Weights of a small GPT-style language model, trained from scratch on English Wikipedia: tied embeddings.
Each number is 128 + 32 x the weight over its row's rms, rounded and kept within 0 to 255. Layers, rows and columns count from 0. Numbers have three digits each. The size before them is the row's rms in percent of the matrix's.

# layer 12 MLP up, 1024x384, rms 0.0792, rows 578-671, columns 0-47
094:117145093117087128153159131173131155212126145146134099158080081072086126118155126170137095149071137046108125079145149130181162121124113097084125
100:167128113084128120194152096140090107103109177091127171072157134135159129105098140129100112104098161086160128120122151136174209085123161084135151
101:125165184132105169080108173112214142196143140170119097150109141086107085111222103162104152133124123146150112071105107146150157094111140124144132
098:151096086099117183152091103107099122182079149106127046122073143155133167193157142114131105138190151130120163100142117171149137154142047137139108
102:139103130140112074140133129112157124114123119141151154156103125113135172144100172175060093094162125155062144167100106126104122122166155133162153
098:136205156057118076096125137161161130107104110081156112088146108184132129172153137145115131134148084114053178076111076091091135109139123123195145
099:080139103129141076162204121102105140137136114137112151113114108095151171138191097169100118107089156213109169139066186104147074125122086138148163
100:114133130089085155121157151098077120137054120119136080132107147220148129122126155158121162183066158094133116107114109126079091134106142141157140
098:080171119117106134099146144118125153097118096143099126136136162207168142140084107072108183127140177174166140140116066106142120135147203126122079
096:189114156143111176144117127119094119119154129122120144161163130101134152169121160141108230205140098164146141143132099143167067135114124133116148
106:106140137151104125124103169136073130107146149096122168103112191169115151168090128069096146105120063093086135098096121141122109072115107112185120
096:161154154146103121135083171137158138120070034075143101157127090143089111201139078131121177168135124200081089149136092153108140124117155136155132
099:103148108148148117118073096108163127127180093112145168101131143085147139143142127096176145128100140130130111114086146112116156193150182132115122
106:148141083115214121124157147171134157133099120117138128150133095157142152140107135161116109091103074089113186158152119135096162099152099108137131
107:068151157115140147151110128132174167148126122125081186117157182122121131125091137126101095173097149110183144063162175170115117175159145121113046
108:117084075161128152160156099132110150096118095101147164157143119105174159133127105111055121129191101107055118116142145109155112132084148133143142
097:146088067118122089174155169128123127190143177060062114136134126134123111141105088156144142100124177141163117175108182081151085140105127111134101
096:117103110104136132089098076072155149124127130139171106139121150103064155144114131164159156111135123070121116091155146057120139136139144091128082
099:096105104172161143214110145143129073088074130122116090060107131100142117128145108146140112175161114104148052098140107185142214091169130133111092
092:114142098104129121131171116164111125102126160145108100107139144119137178123079115108125116165164107156137093145158153144117144131126092070090091
105:169152155087142152130126118177118136089099130118150125121146086119145100100141142070169139147157144141122125136157112189151087098173107154124124
103:124107116131101157139107068150082070150052186104169087124108101148129120140164168138143146102091180143189125124128137100088156122143093151060183
088:122181112128150115107142127147102080125130113136121088060092130086119063151158128161121118132224083156115108154134138101139119136103191148103148
093:146151109135155093145110133148134114064183105135137116150125109167102109103103167095101203148201131190098102183124161134140158097129139149157167
096:164128123091124129141140112070133139165126132100119109155109131132075116153094104078121174105139090086159164088125138102104118168210203101157143
102:144165123091128163093115111141121138110144171091104141105122093161106040120105199176161128138182146152173155163088152110125097075208185141122120
105:145119099074057093118102165149111114170160142124125112123131133150106091127138064111144137111130135084132138082197137084133077097176168148112128
099:138095132159155122027132116120173132166094186137164104122124166144137149136159171129119141184124139097094108101120091113124133124126110072063099
103:163089033122201153132122147117156129073143134143114103141125153106083103132120123171161097079132139097158104115071144138130133146060175147108106
099:122145168135090144108109162086150138200108131046133170149146175098061137146160131092119106144123062103111096152135148143178151139136136137163121
101:059114119180181115111159126190176111157118099052086135150102139157120064135108135120166133142143107139143148118171142132163148201162111129102104
094:080175132101114090071134110126090112143117199144114116118127121122146100123094110216137145136128096144144102115128079131108084058145108112152090
097:080084119112124103118124149197183162121106092121144184098122138106154122115175136128114050147111157154142124107056086119142103165107153132100132
098:115116139179081146118077132124144108128118129177201178122110110118106095167142108151141174164124117102156140166182135132057142140155174121107125
095:100149153153146184078117148097081113158104131099149178119126192116110146109125098114115199128117150142130124088158118151088166098082127143162098
094:101141154120114179155132094113161134150072138055050105112106130187134086078145128133118105139121084069103093111092129098123133120127140132124119
102:123116153114123108197077167146113111157111149070098116077124134144222197140120119175117138152096155086151133192143117064183070105086175217092124
096:166128119158158111170049148074071128155156142076169186109145174156091129101105142114135141079148151054124187133167172102153146135138125154052079
113:148123128136142177094112155197076139126102131148064156102125102183162131130113097097112152088077124156086106134102136128203155170137060156079109
096:081185139140087138083164163103097152099086135149178116162105148124103122200167128128132099113121120137089120178122133046139135198178076186150080
100:153097083049128158194099092120106121124153118093149138104102157129092111116159157167113186148195072164166126189106120151145080087066133086117066
101:133111109108132084196124154133115168170117144103067137187152132163144051083088118095080217131144196120126117129163098106119119088151196128103158
109:110085126169119067171106161123163129136147105084121115114099158121118114110106099150177159064121100209172149170159208130095103047132137201120136
098:154099099107078163092121129136121109204099135117133133115143137155073133167156138064119104149075167123157109099068098139128139136112080111151084
101:196133164163132081131103107141103146121149125133149133163112132145097134148147135129151213161070132138127077108149106126159138101178168161135195
105:123119067151055144101074169162124158162126138180106144107109114144152120139137169140132186072138126103118154107133127172087163069113136150201112
098:112148101100107140163107119135072138053147076103144168104110101113120190158109145076136130184105096146069212121099097080108160096149157086124126
101:081130149134124125206116125220165130208066137140130170152133125099120085130165090074095110176161191132093079114115134127191159089123114102139099
101:145094023097084222141125110135142150119065092131140150115123087125138129177134106152136145135161087151073191137139153098097046162145096096119120
091:176174151176190146170177175165164095135123091147175115049085139106136101096177071080094082058145081128107187141113168119130119117098196110098109
101:137158160137056070128110119050138088158100115098137172153104164212139130119140053122142169133104205187139101114126154170113087146118117102133128
102:125172153173097100154124125132197163177132129105083156153126092125176085125135179169082131144126165137085155120109148112156159182170156177073106
104:113129109097171117164084140107110164174184123100118176142107119216170110105149217135153167144131062098145160170147158192128111093165127078156135
091:115081113150121173128126069121151108148098213126091145144155121101176151150119085108164236182142124126103160127153107137097177201125035088117150
099:120191152168088128095132121105160105124132154153119114099098107090155141110164108098123137143111115138145185130128130119104137145135132088074133
095:067123083129055152149137114143120113112122153096118109110153045142155178105125108151114199178134163082158137096090087196104173125131112162082163
097:149099076101163127168119100155085150156135203129147095187117160109155096119136104122094131125174127097189176132096097171130129147081150117179162
106:110143154190120120177154122091150103095151104053201124118096111162132129183100174119124157070158110135138133142139118131073110074127143123093198
108:120189158140119174090152110159135122088097132133099114054126126116072144119128108164142105154132069165126158115088168093146101150172146134150121
092:116098116110129120089072129069160147118110088097119174162142142127057124135117133119089153174087107098092136173077165102105168166154138161130105
100:078114119125086104113166175121157152148157088117183104146119135128122085106175165149137076168077094139120148145099131076156128129074145115149157
099:114109130100208094150130103159136148163148119124096083140106120143144086112155076147126123150155107145119099118153107045099091139116155110141123
101:161099104104117131160069145124128120105075105102078147144122212105195142061096122080160126163128107102142073163136113201101136102176167075152156
103:127178132173132134144134102109108118111107140101159127127149154177124179181138055184112197116194085233181109130117106161129084136133100162109121
096:197087136122114080129129184158146143139060130155180134140147134100117130135109177055119143169100126128134143115177105096144096075077141132136092
102:122103100159159127078108110158179161098147169068100173068096171146108126078131126133135146171181089255117162113118116108130126089155134111104095
101:143133181144128126139148093105142069119165135084116137148137079138169054169186148171190142129147147146145144125144133150183080123101115175055104
103:130117144128129142122109139145094132168189148087095152137139066186105130156128145120137127158123125090101090148075124138120113156151124087153123
101:168104153147158213117166109091113155123148115136095123093155176156107108132173141155093100185207127101164079127115111120139169125124130080137092
100:165078120136033167182113128146110132104153128155108125109140138185108127121059087161126150104114119077137057153125117119129131146080106093093126
098:155070145100058113116125146180161105138123089133111126084100191149056184139116142068111114107195124078176097135132130117100057109124169178138179
097:093149090158125134111052166210138144146117116010129138141060138167139138173176114179131175114081156159092102154132146142118150176147197147180165
105:144120101125123160062096104115126142187098134131113107102123136131118133201100154113152109156149123123109117114154131083139132095070113138149176
100:151078122194157153151093096174161075124157133153065155115136131149145078120098116125131123142091160101184177141123150137133164097123091159161103
099:173121074125113159117137073142175090131064159150127105140129125131158114138157107140098143089115176125097078145143160067161128162166140114122119
102:192089047112139128138071066103110127079135125093157108148125078108119108182148145150115186086149100138158172130045109111174060128119173150141180
098:204128144118155087162130085096109166130133076109138149127158146152114131120188165120131084107123102135126101147094139169143110124139164159111119
098:133083149105154197160123177109152110137145199110083168103113115128144078118139200112134186092161173118087114157159129165086159147149072067174149
097:123110112112138131137079103181151110173135107074077093125105092122112183129119186127130134153117099121163145087101124153150111153062145146183116
104:121135106110126135126089179147100167149085119140106160120143038104124123136104128138105132095115099198158165077130168121135161151132167101075129
102:143146114162104112113160153151223168147125144122126208162168101175151164131146128070170098097127204129178125131121121064139135123133125129090158
101:120158156183183144163110116102149130132121117065117103128136126162082168113090112114141151130113153161168101121108088122144160128139159135201100
099:180135147107140121164110160186098126131169106089111108102151108121156134157139158126132080112124132074100063096114155181103200082119095147157082
093:104171152128129149127138240179112079121119135134141135117141094102173129194115138050120146119129094178131132038146099112147144124108095180145134
098:153159159137096147149157110115148139134142124155123130060088087075060145099088148121111106143130126112137129147088151148091175050161118124100177
097:115120108140090144107138107104100165129157100118117117079103143111115127052127115114110082097134118072167146137086077156121157113126089109073131
104:143133143138095121167138120126085159126083153117125069142129125118068154166143190156127108115126159090140119147115126086134100173199113100130119
103:094207122115081125161120131108149117059153117183110076095153132171126049092110114128111109134186107113119105119156185132141139162113135101106165
096:108168137190160111180102177140184167081161129125123092160106157169159122115087138153227104142131086071159148077136053127121076119154143115089159
099:161140136147200129146104138103091115108114153159143136132173122133081129160140090120206139116127075137124082041068141178090114125153081149145202
106:087109138180131087120148118072118130194115100108106132167134092158176105114133174124108091111176125157159053196130086163149156136108112136133126
102:157095138162113167119154200147151131102112138143112156159127088128113182131207132077110133143137105095100174148184137132116137122195109149137109
096:167149114112076184106054140193143166107188148134102109184100156122095119103094180152133113152105178151085075139174093151077116167167144135167175
099:197121090078109128098115125153124174123120140173155100151155152124104236128093107112149150089195062124105153128157150160154061147144130112128128
# layer 12 MLP down (transposed), 1024x384, rms 0.0767, rows 578-671, columns 0-47
095:105086117099096125130172138098168088124159155102127120096238118164211180089138096103142097141151183116157124086113065096121164111168139143166143
100:159175167115156121110097141180128061041117128114036133073092063081164136105139103187154110181085163086132127153091154057146187117062129169168141
098:062142151176135167115150183160147128100135140083130176163149133139043139116199129151109087175153104150189134115086132138124161117141195151139140
099:118119188118104170179136175140163123047159119102108203115173172159121108098097146135088136113142170134133079148086109096104204210157117123161138
102:117091160097141098151149157120152118133098102093115149162133048089144186143101147145138077199137153108099132105107185079153155145134102128154132
099:128160153121135110157123126095136117107138148138117130121086115164113112175142102114182119127114096131149128187133124106097143102157171079110163
100:091155108116139141155158152072096208117135074110094103089198129133154122097118088114111147125064117128152092117110115179180118106126076133161147
099:133124122081154114196153129058121059105092084054135141136133148133184097125131099135115139135173152109113156177160114099126098117034155141107136
098:156096186123127097145091066154146117080078214075157130183092107108139141137110174067127056100139121121178184116109099136140106116148092150151141
095:130151176096115106097165143096121124132175171184116143123179114141117130102137157199093088091109144103108128174167101178090128132099100133091088
108:131160088151142106199088099135121116106088166073089167087122072161130117145137142116177135141133119106168175154124126110172160066135074114166135
097:074168129100143119141128109087117132097103129137176137150000124121167161087139188140133114108097105082138087070122145119105151107172156129112123
100:127150118089118061081170099161145099123103091127109099179134093136142122106113107153118144126157115175150128097139107145149151092132097183115131
102:140153119181160140068149144102128098138154112140113108149000101120181152122177121158134073139133153100108113125123115178201107111114171088085178
105:155119164099120062152116127146150176104119135092149099156123145141100158123150128103165178126122149223101199111145160109126117146125112109131142
107:087121115136136138147108151112137124087110119117119082110077148151107173135177171148110124124159137117101128124135105109049163106129112115104131
097:137113098150153168143151108095126135144117164143112126119132043177125116176028147195128062100137190186140111195083155155141092148139096151083125
097:125126110098139100141147118136133039054104111125174078115067119122143069136124151089116128118057137086086069190111117094130117150117153151188106
101:142123129142153126135156175171180139086150156109139080128133096126144173134178087118106139105104147127130090097112181175146122128091154115068139
095:132109136137111103150118093130147163144122107093125151182255116121058121119114150090128141136118194103118196133128129112097133143154164098094136
101:159122166117128173076131188117073171108141077082191146166128076118153119140129141149118118092099079146140091114121121157127058127137090144081120
104:146114131127135114124147117118077081105151163136139109137144137101065103073085205169151099104161125137165109138120125105103147120209193125144091
088:124138134141115150122091156110108162124130183102124114093096108092115127149123152129106148143113120138117185122161114170067079104132074137188086
094:150138148147109113105110170145138075059087112127150132190100055101134056105127117108057115168091146098100113163115157056137111128132146079123150
097:110166146082112117154115145182139099110125121112140169136096123162139129118160088188106138221176084167133097097142116134110152152135127124127074
101:157173146139106129141150171161130098101170119072144167107095111159139162147160075159089137109143148113109201081133105132109112121183145120108122
101:085183132089121108093146152129141121125079151151171193129123123143103131115168184132137137142152120137175129123029149129157102151136171102119134
100:133153180071053074178103153117164145121118119041162143144143137126145109106145135123135173114103131166156129147112108157090131138119132130128116
104:133119165157093138063169120153119146160138121122136100122024100138151149171141132188102090115179158163133115084131098131183149137155163137167148
098:111165089104168187175160148206108156088046127149118145154126082096181137139099134116102168121171128131134116123086149108110080089050119131132190
101:109169122125102215169119182145107171136119116089150133124099140096143126165212132081141172108125171105092141129159068090097133158121165138092090
099:188123119154095085084116125167134039211125163102119108149163122088120069121113136078163130097098113118119130124123121129141128111145134124137092
100:182111153114174171092101157206103063105099120127113112090112113100144086152124105143101135106133177167144135109097138117120142149066099133102109
097:101117176112049088136114122093169083085114116166116163169224107126153081092169091158136178151101118132108123147165151171136106181170089133142121
098:163110075159141108141124159106065173145123101147163162116134147113071109064176135117169131107099174124128101157141125137144110177089130144143168
094:130176160103095132120147114199135067095132084128128162114075161124072194112159093063134128187099170153083116143067147145128104102183184132105135
103:138156191113111114170126098128112083132120117162188065123113147101172150120112152172108118104110133108135121058142073134131161112119159152120074
096:127093133148085149112142140115154115109096113118139098132185142172184131125120114189147097184180137084145103146130113127085129105141109119133142
115:128108184132171082116149127200115092162139131124132136136119184188082107164129152096116110063117097185136124156082150150137097126151079112117129
098:087098118046094123143088123158105137110090176103134136101255145160090089119119144173106087101123128127167121157137142102024157138189161168105134
099:077169156107094172173127099092130113103143101116134087144179116153115141104153139087081110139137109143119141113170148172161088101145169161133159
099:108103123089107110077113102119154112145113074144149164163088110105132140125163131174128073168097135113096100089139101120098141119085079104110105
109:130112160176113081149141109159098105074199135117145154132104136142114101105162089157118154099124182189156133150167109099115134133137181164121167
100:060129142126157148087100161073128138138150130186095113133189106169144140116150147128152106157148106095079132135062108118141148160156084118105144
102:101215116144095137107108127192099169091126107162071117100065143133160147082085148085090178115106151113120108131151125151172144113151148163146168
103:103121110103108117105118129121171149112061099133118100130069122122126155149134104154148148087141103074131149102132143137156143145117097116172131
097:062137206142121145136152137145078168111147145153092113142070106099151108134179142097142132095131097016084164119113143093128120115104103142112134
102:124148136130070179127107119173134099160112138131149100073186155161067096166117107116107169036142184091126113168176188119092119163125168124163137
100:174122113181108072148131117160143108140105094178181115077142077162158103181137136192146159146082113106187152128128168106155121148141118147178067
093:129036108119071112179104127175164162125114118105138133164252125188091092160091157160158134153082178162117146166122131141147179116155109148145117
100:175186101148136061195117066115123075141137133097140148123112119156132121120045126107162138124120151148109143083160095122135137145145133139139083
104:139119174099163090105152102123175168163105089119093112159222054083152126134154144129128089142176132152085148078128135060158124177210170201147095
103:074123117117157137140050182132140094126193144154110121115208144155080123159130166198161099178139124145122120087192100122191105099094148145121084
092:110174128129064126090154115170130153152166110207152153101099199047074094148138135142131070062088121166161103129112113098132175103090177158154114
101:144117120096137100171120174156155121140156161132158111135118141108128082139138116148105097152128154082152086115142118128093142103129079161059128
096:093180086164153152172119093073153155162081073106116134158032148097145110091112131141105105044096100150086158147145154115097146103140155144167101
098:141134181138128173127095185071114119113098075105032139109059087099167138107135192149089149119116118094119092151182090134117131113098151109103052
104:132108133174079128150141142108095145086146137103153082075164112100090114168132157159105113118146145063140104060140080162138102130151166143071096
107:138151093106134134137122120184160101108145144156114115169064084102112117079075187081123067125181124111108129178202096139128134083150129160151158
096:094102105138132132142154159143110168186177120107127117108255092086161097053114143118167132100104166119091117125153091144146100103125134161150109
102:145086112150087162163130142118103127090128107089120079124034103109041139116195110179123144190077109160113097165129133138153142120093181158194179
104:118093092118109081148121151103137119123142141161072156140000142115147114170142149149154138130146170086141083182154089130175133194103126122091148
101:175120062141065157154108121176121171131127118125102104109130139170097109136120096142086121124169143093129050072143119156140093096165116098115157
102:086094089106099116091145157145165142146106151174157123154142100161125157161131127126180090136146108128139143179139159158152192123128090137138104
096:103117088092149067104152144139096112146129140125079072097162149133113089130109068120138193134137133105161133161143131132138115126112066105134160
103:126095115097077102170159135171106142111076168158120151195143079105115127148051110110098116143135103112163115142106109098178123144134196088141122
099:110158151063157134091121208115089136062146061161105168088179140203110099138110149105106167163087133109147112140084128148125115114098119159104079
103:158105101128168150130125093145080109156120065092133137128168116143099138177098059126133133074146109119136068186084135147126145084168068090127154
102:091127116095145151156142094096142136106127127085107112146067122150089162133185106192108112188164087155143088121155159199118128140133058043102120
101:125159109136049170138150140104115146110174109090061185137214135164119154095105113170093152152109157158112132152121064146121119075132157115109079
097:089138150179132133122112115053080103082088132084109100172117092054178112125165130094104089103121087110094106240083166109098167136089140154108146
098:123134111096019115140154118091137127206144142203122103159110152156127140115140146126171116094127092086155111187147180087113148087141126150153136
104:137104145161158124068121125125090159148084098117170142067195167165083139130121082104106120127121145125163147190121124148130119153111142113117128
100:078108090128106142119116120127167160122145164161090095086118159108179050134144148160181103103121106178089080118158152119110118164137144096121180
101:154184098117158159089154084113159054121172163094159098114155153106112132115143118106142129140129172154136092160170173159143135121038075146115088
102:123130155084107132107159137082150089142125099120095130104137187146144164124073169157156123145119132133175163168093160103125117192105096147139131
098:166144130119151147144111096088069186104185103098101128132232133157153076108174098148087166134128125118085095142201124099111137127105144124134138
098:154121162104104091093122112177108083111169162164115116097061133160159123100119115153113151167174134096113147124152147104101152146115170067127163
098:162093120106147125146096098124179135147137124093088109099093094117181094106126130138145114153070083075159139158114130111116058107153117103158076
106:177140090117137112195109064150094153054067200128129101165057082126186102106071128205136134123142096142085123160123140074125124144092179140176062
101:140113078119117133129117076108184190179123068170108167136212117135101126124118147155182140122131128136115140143145112136109110139142121145124149
102:167114130145077166150138125181142104172102119130137101150204177188122089108151125099128147138149141058128091080150115147156187137136129103116093
101:116168139138170078133187149103170110133144163107120178133000097094105138126150111093111135134126138165149135105142112096150101147092149180150147
093:127150162128073108115160107086095100124138139141144121094172129087126167140131147109139105120142177105094155120086161089067115202137123101065166
099:195114107169157198157129122111125082107119136169105172121115143066126149127082072146154145156135066084160167152128129075146122109108121117157144
097:148125089104112154079118136124107142129123132149164117099070138067099143128199132169118131115152100107137148152104121164143079133115119091105158
104:093156115108113134069101149102160127078118114118143156181074111158140148088135100125123105110101102127140068105105172112152124109137162076136104
103:113098137143073123109089170145100081115149075138151126101255144157136135113143139193117116051149129188107080143107119163159138111137119161124124
096:120120156154139143121133113145121157083145112129180151160004169151090148149134155176161140166187157122142115110138119115137134114163145153093162
099:089055092170102168109130119054151141143155090070082116173164141112155120119145099127113103130078095107129119158133133149094128171137114116141089
104:145153119134103137080144155046119078115168143123153115069180132133162137112134120133151151185073142143139139136172128146102097150127117106139066
104:172133124203117097167085135134129147104072117112107189081235154131174122153098175161139158131152229201125145090139154099138151117127093124158083
095:098135146090162083154153130015115141033126123166089140065205147100169147162124098151125123121181143113128141148083126179152140115110144118145074
099:086113151131115203106171091164146110159142146031122145102076189113146139128136116117103121108046127189164152138098097166068122122145166126175164
# layer 12 MLP gate, 1024x384, rms 0.0789, rows 579-672, columns 0-47
102:143132123127132109195097120143130124145167196121163137119123147130149106152119127126133166117108132131158106149149106163184111115133124126145125
100:128163093132114141068110147057146161183115154149129141140112165143128044110152065116129141147138110091115176147139051152082154210164151086137059
099:155168153183110160096177192127081154120117119121131128120090078162145072100131145149112091088115101134168161140087145069105170162110129166102150
100:168134099122113134122113123073095130147156158139156126128125108163164140144140094192061184137134135153180098119131152125098163128157101098105133
101:156121084124099189142132119137108187101128126125106179124119079091081092073130104153139097048152178179119124120166027170122149079130126005090125
097:120110108173124142100116100104103119122143138175092100063118129180141167121105100124107132107157135129122112087144165183099138102098115034121098
099:104101089141144135110110101125145110112145093057135161059128155164151138112155106160087138165108097120146140139122160121158112132116144140093084
098:130142130154181101154068125116116156152119111106147152117094086174121148116147142091172097116105174128103156158127101136143146197190083111099136
099:155136165129062122099121088135109143090102085081107142068106106167112164157130179030127190153161123120152109167137106065080113140125139131130147
107:140138100115126110153173140133098204149143138126175142127142096140113068150114129146149095110129125159112100067122072140143101079056084135130100
097:119154142101146088181112115106086101186129182121108187155097124123166058146164170120214143146077092146111072144118173115187101083090138211190167
098:150128153188126147088099186081112185069144150096165168110132187147084116127122165075155072140095124182105063119068166119153111139125197120075137
104:104110149142118103099139204113119172166152129137123132112127165117145142102140116112188075131073155137124132071154130131127127092121142082099141
105:146119081111136146154130118077050173025149152141127177121136079181109153122118091191166127115155125136155124128124133120117155159135185106165114
107:115143101081109196148118190148146192133191054114102122120145096205102153120160186171092114099102093099156118165202116158114152139112124144105164
100:129190170123131133104087144156110123131127140127197148102177146123121114179109133156170131119123119119104141093162149115142170146147140089124116
096:180067085111175139101128139085110167124166122124156166110094125118119099099096094229158123125059149164138138128173156093122161132067163115159104
100:074116116130091160148119133147083133086126098156136132085142150167130130100129154115169174193176161079140066084101105112096096084194128072090109
092:054151182171191143101180175136102132139099090152116144128133096137123148100151180205120112117129098121131166106076123111148121151169134101123149
105:159130105131125098092083164111065134120142128122039103167159018157108122117102095132142169130168177171052161104132176175063102137138116113107129
101:099150135103141165096170111073121200125158171108118178102150102130102155095133145114148132135122102115041146107119151170161102131114131113207103
087:179122141119143101084120198114137148138118093137170132127133152138122135098100122140133151125135133180163056100137156116155142121079142078149145
096:095146076157124139192122150072143157110124206162110105158145078109131141120130137181160094164100111148110087065077161080133099130109066080102129
096:136121135135121139130181071087139157142154094143132152100160133088146134107156142177121111149105111148158171143052186060155122167160130089129116
103:111061070119083066123148096068139135178143139077139121135089095135139130073083118079165129090148079162130119151074167095132080087156130091080042
104:120115110098136170168165122140130182129196115108072103114121110124144099129121138113119069125000110096122052139121129150112064145104139153110096
101:067086096162048167205140151118152179093161139070132205174147124172143153126127138198178152136097162106130161106141082154161112111138128132113108
103:155155075137164101163118143094151224119130121130097241125097137133148108085095117134116134077104115126157140103128141150125155146130146156106136
099:141158112101134178181100134154172125130123175139113186075132091163199157126089096152114147119141146129135163085099102106131164119135190123132141
103:130140135085141118069132156147093111094163146101141081073134187139178130164189099094111160173139118112128162089097085163102147118176089162087136
097:069129117103152124106102100129115112108121108100157164103166164129135147123131123196118151129172146143141122119138102100100134150156106121111152
097:129121124131116109126146153081085169150132127142157163139116124080144128202168179122153127091081108075159148085072094104120068156145119136110087
102:120133139096113106136151159129089165106131108129090110169144095124137126110125150146107097107125104134166125122132100205128139117154109116207077
095:124157154110139098119087177129103159119170111080122167112129085061120105097161136120120117148116127111115144117147044137081075137068163083120052
092:154079130152147122148162102067098173145109096130128102125168127133158105146101141193108169055126093162145115184176122134095080112113130081141088
102:124051105169124075131104184120106208112094061140115177071126108137100108125216091129183131159128146139135126132114124122109158157101161097109127
097:094092091122177142094214125109134139091102146138138132136141118115128109169159127155157135179117120136161063047163118111179100184091165106094125
109:136137119119190081093156134175103145096133146216108098142144132210103102139167146097108190091127125154131153158076137139190065123123046138141073
099:122141075142110117166157179099094105091202098175077104106171074141085122137084142130167176101098130146087155111150142159126135181177076135158129
100:168058119085112102151106141119100189135112150116101154096103109118190120089099144129073166095116126192122140134136169122134122072149151144149094
103:048125144112128140148173106149100131085149141069136101089158098152097137136095095064127186139162081155109137154088094142115150134181083095117110
102:120081105099157137226151164117136166167104113152074114124140105169184079096079111109140114170126109091141113163175160141103096093130071104167085
100:076102133165078114160159180108117124068110104096104093092174120118130137085110151125176165172148196124144128138078199185146116149108107131154114
098:118155111125091130183156125107147143121142119088145106095150114095088108136163130130120148136106089066112081118094121119096141139181054097093151
106:152097047137127095105074185077118134111140163079127221119150080156129116152094147133102141118113164097131125125160152052135150128064138103138166
097:120090165193161117162133157145182134100148157083131148141144109166132106082189123063175098175105117163184173120121123147145127139088171107169130
104:110095131081057099091103063135141177101123112120133112129146118147130148111099126179118121131106154081140169104083066052064133151171134118108099
101:135162123090058148130145156126144164128134184111220143103136141175131116159102124115139134112131154121134172117136143090168048128131132164108134
091:095143118166095111117087170129099182188110162160106142078100130144108161185138108086146117110130122104105146120064132127087110160119125081121083
103:156152092092080121143120138150085141132138128102178149156138092176136130093123133108134073087135092100100120097125104186152157125152095086127144
102:120136109143157094137168146112158116102157108111161111171183082126130137113120095112128121109128198076121091066097092127124105145106104067158143
103:160077086108142144126122188116122173154119154107163150122116114105084122190126104138122071180117131135081152081175162159133123121132106128175099
095:107158166131113164097157150104101148110099127065138199136086095068085117164145069137233122079120151142124110137121169146168077147098122065105159
101:152145138138131103138098185100087086121171147098131163133154052145103096190115156122142174122111127112106179067133107121027176086089133156202116
096:120113138144118144054171100131106134111118175117071150141119140167062116071103108108144135148101112145123055166139148148125114091171136184118118
097:136110114159044081100117066108069158147138175114101146128128081108128115179125126192087146156151172108133148096070111082072094139131110052118138
100:115201138154144142094126156127078121147115100179122156076142106132172089136153128206148147164142123149094117171113176081168141127127101063101113
106:153107125140159140080171105060098161195156133146087130116115084165125136093198101128170162117041093123106109124081095190148158160115097150102138
097:149097121097162121135195123114135078135161174139131091157155180081131117125112126124165135125134129082103162105179206138156120180173129155160151
098:127085143134151148097119142105120114180083118140070128131148165128086179099063133139131093141127121115151110111128114132125100128148116061185144
098:128091123165173153132075157204046146125099122136122164121106114099030125080081093175130084136135180144126101106140103121061120156128130106203106
099:145133085125100100148094144062096160148148124136127147161151139130115138126128080114125136117129114050119180104123160108097121187114111118115098
101:193109109073143125182106152088107138141158172176156127166150130144089147130122094102165086127064169086161155168123169172099085126097156121119113
098:106148118154157083118124169117117199160098123137203143121109087132155134112144164141182133136121072093062163162118114137164109090111138127096121
101:112161096084117100196165173147117239142099181166088134138089079094122113103080101105143114135136141083138123153126150108167125112135127029153091
100:089121151146144101164156149153112205080088162115135114127166181085166084067129144078184126100109190158162122145102043146165118157131138121142118
102:091114132142147187110139158090145134141143098145142132118134107157182080080101166068146127172134114124111140129114061099087114133154042073105083
103:070137141133136134165100092157165191084159099097062091101172138187102135109098113123079160140111169124152132099158146130083137161108135098194114
100:118083148072130075174190178081095183149103106094130131092097119112110141093151102117131100155112151142095150134162111113104049200111116166149086
094:139090072144111137161209111101118120120133165126184160126177155110159125159129093161149125123103101143099202137116129118120125167073133146104151
100:074106103112032180128117128129119142150135165135142123180168066104083124114108163123134169077118124190151124136150143107167114153096148093058133
104:146134102106117081159104194105117193155177086121097148148106117139139162078088135104119126121105148139138132085169085189116146164111077119145146
101:142091130229117114139144142097072189088126127088133107100137102180173113176187206155176122127096077113079136126117100123122172117186128072160089
098:165068147160180101222172130169126107153149131124171160159173097138115170138176137077143102143089184086126129130118114099126151157206083146108113
098:111162136144145170124092132173063149196105128163121109136135088108105102145176111117151118127114107056090101107162123110173187117096150108112159
098:116102064154046108101170140127109117179052159109148126082138092176158128145129150187183119150091184094122086111069120107107139155122169132098138
101:083097116141126171151153128130166142119096130145090174093109148223117145200105133104164139117134118096138126071152201119117153099145130133139092
097:139073109149116123183125173081099125077124095104134116136125126133126142107204163116131131131138132109121106124134108142110093114149132096121123
106:095135170108093161158116197162105164090113120146115144153118138138161151127140159145139091141079108165091087152166114082149091154111066142087116
106:115104118161124148120131137100080128055145134107091127083123127122128127141174125156100089141110123114071110097100115097140147189091145133116130
104:122047126100099103100146096086149162122132068107114112128139113100125150101147126133144106158114156106119141116037150084055116173141080135162122
098:142128099159069061172115187135170160136159110148142163200129117146108109110142133124155124224106130094113119099071115192122108134103133074123121
096:130120137163077117167138162103144130097152112098141087138125148160149149100080151122139145089122137106144142136119118135170146145133162104104150
098:144055141127107067127153100084157136163130148111145152097127177107122133126134180127075172148133178111146157153128099147127071173104060115124115
100:163114119131123090085100175113103156194118107134104131140164125145126125137147164130150145154090121136161134103144126183201124105058085121173115
107:139115130136106159125134177100141143139084112183132175143122060143088129146113102125127160147116111121138145079076153086155074112162069084079127
100:101088128138096113157037127091105124142144079111137202108162170157097136151103113212147083159125110158121129175174128092157176116129162137121106
096:131135142190096120159137134150130156120196108108180076159084092124095133106044183136115097119127140093107154090098103080089124182090115070159122
100:183099123079161141193161144073122125150162148145098168100163169119162115113157152164217130103103156106112123094131142126131176130145092142111082
106:148099154083096149159095148095119168099195183122141096112114087185100083136112075088132100131164148124106103102193139151104157134175087067118106
105:105059169182165121153102120161117111107094154153185184129140097126091088170171108144203160107139133144073150098117092183131083113129115150173133
096:134143129132127121110115120140130129083141116123135126020118117105135122179074188212116161139134155161065104097146110095133119193107114061149132
099:132098088141068132172166110150131176133113088122117134182124074137133151158123110109136097124175167094127152151214085128170150113154072116144133
104:107115095163158185146142122158117180129127210206128158071155095149147134105110112165145121127096115106107145139114073090154086103078124093091189